{
  "n_kv_head": 1,
  "head_dim": 64,
  "positions": "rope",
  "tie_embeddings": true,
  "extras": ["capped logits"],
  "init": "trunc",
  "lr_mult_o": 0.845,
  "warmup_steps": 342,
  "train_tokens": 1105000000,
  "steps": 4216,
  "dataset": "wikipedia_en"
}
Each number is 128 + 24 x the weight over its row's rms, rounded and kept within 0 to 255. Layers, rows and columns count from 0. Numbers have three digits each. The size before them is the row's rms in percent of the matrix's.

# layer 5 MLP down (transposed), 2304x768, rms 0.0295, rows 2058-2072, columns 96-191
093:157134134137109145146122142121142083132119129083131106116111146093133120143125132108184118150118081087155150071133112167138147121157130152123090119135108093133112145177143157119100159144151154177118103085120099122127091117143136147109150114117138123146114132135188178093145132162158137141
088:126097155145152174167191110167138125133143148124121127128126117139121090143134169144107126076115097144153149137132119099144173094069145126136136103130122107140073135133090155102172110103115154090154139125136164111168136133120153162137147173164111122127098136152098107111135134127095111094
090:125099106052155144120132104112128169148105135161122090155142128137158121136125161126128180122131129089178088119153137117190125098171104137150123101122143079086141152129093131131135138114117159136138123175123083140146128119148135119115122156144124096119139104153173138118124127132134082150
103:129174083145156099102105156122125139117120118160114109148097111109132155121164102173152161146146136145123106104138101102146138143154153148163136097159115163105096153092140181172132142076162131140149155142096102094144145137116107134104165117121125099123074101130132124144094143119117097103
114:081141133152129114131118190099097092158121180110100124117135175155163152138092110149099137114133140151106118145174124125091127090094174139139144119140120152133142158072164119111098131135142112121140122131146110102116135120148145139144122090090105104106108168142169164148114136160124124132
089:118137123117122133153123134117105075118112111123132124105122094156149110117150113089120132184099170160150121089105132126145155142127116133147124037149125105151135162162206089140127172129133113118143108134112123119115159152113086118109137128133112094172128143102148136079122121131094145131
099:150156151088156115137091144114094133108134116161101155138127148116138168112131158151157092111095137143148128159112122127180098136080147120119123133093121122138116093141155133134120092132131157101130082127119105124109095154155145146092091111138125119156106172062104091155134106180130159111
103:117120155121121114139133109119132151129121121108135137112151160117111126140089100132128116146158150142145149129114129119106142137133149169172102057119109101119130122132135113117140137185100089104143096106109092135156107137145123069108128121133097121127102126102131134113077137187117127126
101:132102147117105147121157121171148128142131161122166068126144121065147132170142061062107171125158156155132118145134127130149108120102115101168075130086136129104144155135118188085132137143110152108103132145097102162099132148147157145153116106124133112122140136146161161160098114146137131142
091:136118140166133119139139129147111128130131161098146125130123111139144097098141161112104157104087136134162175091115150152122135154153131094118124111141098103099112111108121100107117084143119119145129073136148161097120100155169127122141152177132155112161115149114140099114119138141127135108
104:147166106101147168137189153110112116142131110166133163137150087131128144118129133139124127109139140117112109167154115091126150157132138150147131164118104151157127122167109138170165111129151126170097148101148101132103168091160146114155101112085095152147122129113120134153127112206101161133
097:107134085126126166145128130098129111105154138124132118097095151122118152116121100118138143119152113109111142125104106121171089100213129142091078134138092120108163120098156125134167111122108138124115131129121137108137138138125139115195164081140144170104110132148169170118075135180125142151
092:158147113097179141126125130121125094196158120112138110116148098143121106163104175112151145091164137107144130127125118096132129126103120164078120153132131112132115137129127130148133132099151115116104157139139126130137122160153128082086082109114131128133109183122124144142153138166082162146
084:126111132136098115151107081124107115127147111116124099147081118098112138118127104131117157173108158151159070116136111121127145146144144138185134129122125133168147156195104138125195134129130153158124146132107162097131127165162149154136141117149137167159121128108200135108108139128105121127
094:114098119159139087105138102127131112115133133116134097127121166167102158074159106115090179151173140128120176148115094129110128117140129123139126106139117147164107174109115140144116084112109105078128126122147118104137144123111150137137105102108128130124137131122138089150137112110130118121
# layer 5 MLP up, 2304x768, rms 0.0347, rows 2059-2072, columns 96-191
092:110096172144141127179154141090137119097118114135183095134179141115153132178116126122144097122139156148108117132103105129137121122153111150136090114122124117093181127108142101095137129118175121117111178161096129134163176116143147102126108138161116110118145119116125087168133121119165138136
097:114150140098115139087116100163117131184178102139187133132169150109105106135154144125112095136107137125124156155151109073159128139137138099116134133167146144120126105126154157132105107154113104088116156116169157133119137116098157141132075127123131094120133120097132151108108120145145157143
097:124087150139116129115150107150123081165104151119164143114210163155140129124133101085109083121099106117145156151125148116143116108100161095117142099098141113140159116140112117074153093148093123114116153092157179121135118132134158112144082136124149133153183134118126129119149160144150156152
109:119076108140114184148121147124107105121098145108163128132082105120169096160158119143150112083129140109091101091100116101156143124107154079117128090128135128093107092128168100127123141160099125077149115111140106127139171130127168106114138162116157123149143134105137126133113114112133141103
088:130146123117120112139133134150146129125111120124176125132105106132143135129135159166146083118123102115065141138125146115127104096091113060107138157137158170111111094095081157136158092076151149137127122095130127106146116164100158091149123105098114143110167174142150138118132173114141136080
100:142150081128088139134113109101171108107121094106111121118112147102161142168142133147124117154101167132107101137144148132116135125103145083107101106097089126162104138140146073145152111122066137129166101141143117138159156116105099123125124140130119109136125136113129133119131125082129149130
091:139129117101100153137152067166146149139094141149141149143116135169126152135097174076127117139123164141123154151134144134158134104175126130110075130080130162086151146139109126121127125135144103181096148121126133122145146111168114143116145144101153153130122109169118097145165177117166077129
095:127133113131079155159109108128141173107108111155154149105106129103096166097113133188114111101079122126125130143158098143149104177154115150157140120133092164145184106104118140155136127126094097151112120129192162133128153118125151110129185129105162118184118131144160048094121118137119118095
088:137115137149168092129150116136131109097109127177125103130110119124164167165110085091170158103139142102091107137093105088175103123172156144097099136122143168090096143099112125154156138129083134100106176171143096128139155126124127134163101095119107119084121112179099157129128178135174153131
105:172115158135106178133127136137128126140133142132158150100193126138098130158124121129152103151143118103100135133139107123138096150110152137122149118141148143115132127118106106113092152137157094123126157109141181148127136173112156137158090147091086129106140105116148127094131188138134144099
101:144142126112173118157129136156173162128092073114107111152137168106067128151125094157136119114122169133095109111132147115130121118127112105130111111143159126133139099147096133110089113123118118109152164121138166115151121134141184083130105141106110089137150112158125145137123129122126128079
097:116123110152118159175140086137149120123116176092125144129140156108133109178121126126137114141136139073150170116099126123172132111136130152161128150112090115088174142121124136152173157101106126118135123149128149158124106161143152150125069102115160114136134134111118109167165144104156150087
091:154117136131129117110138148120149076132102139157122159136122128186121136142127110130160125089117113141100158152109112114136083179080158158063123138123140125142129145116115116083079108108152124100114128096126123154132120133127146140116125099129137096088120140154059113163129140153121130152
093:110140130142103162103127122162102153132111105170171130157109127119130103180139104142148131095105105135103108112139107131132131101079127135138137129095139127107108128162114133137143157115092118133101089130142125132137110107134160119187121138103131102098111105106113132114120141107114121109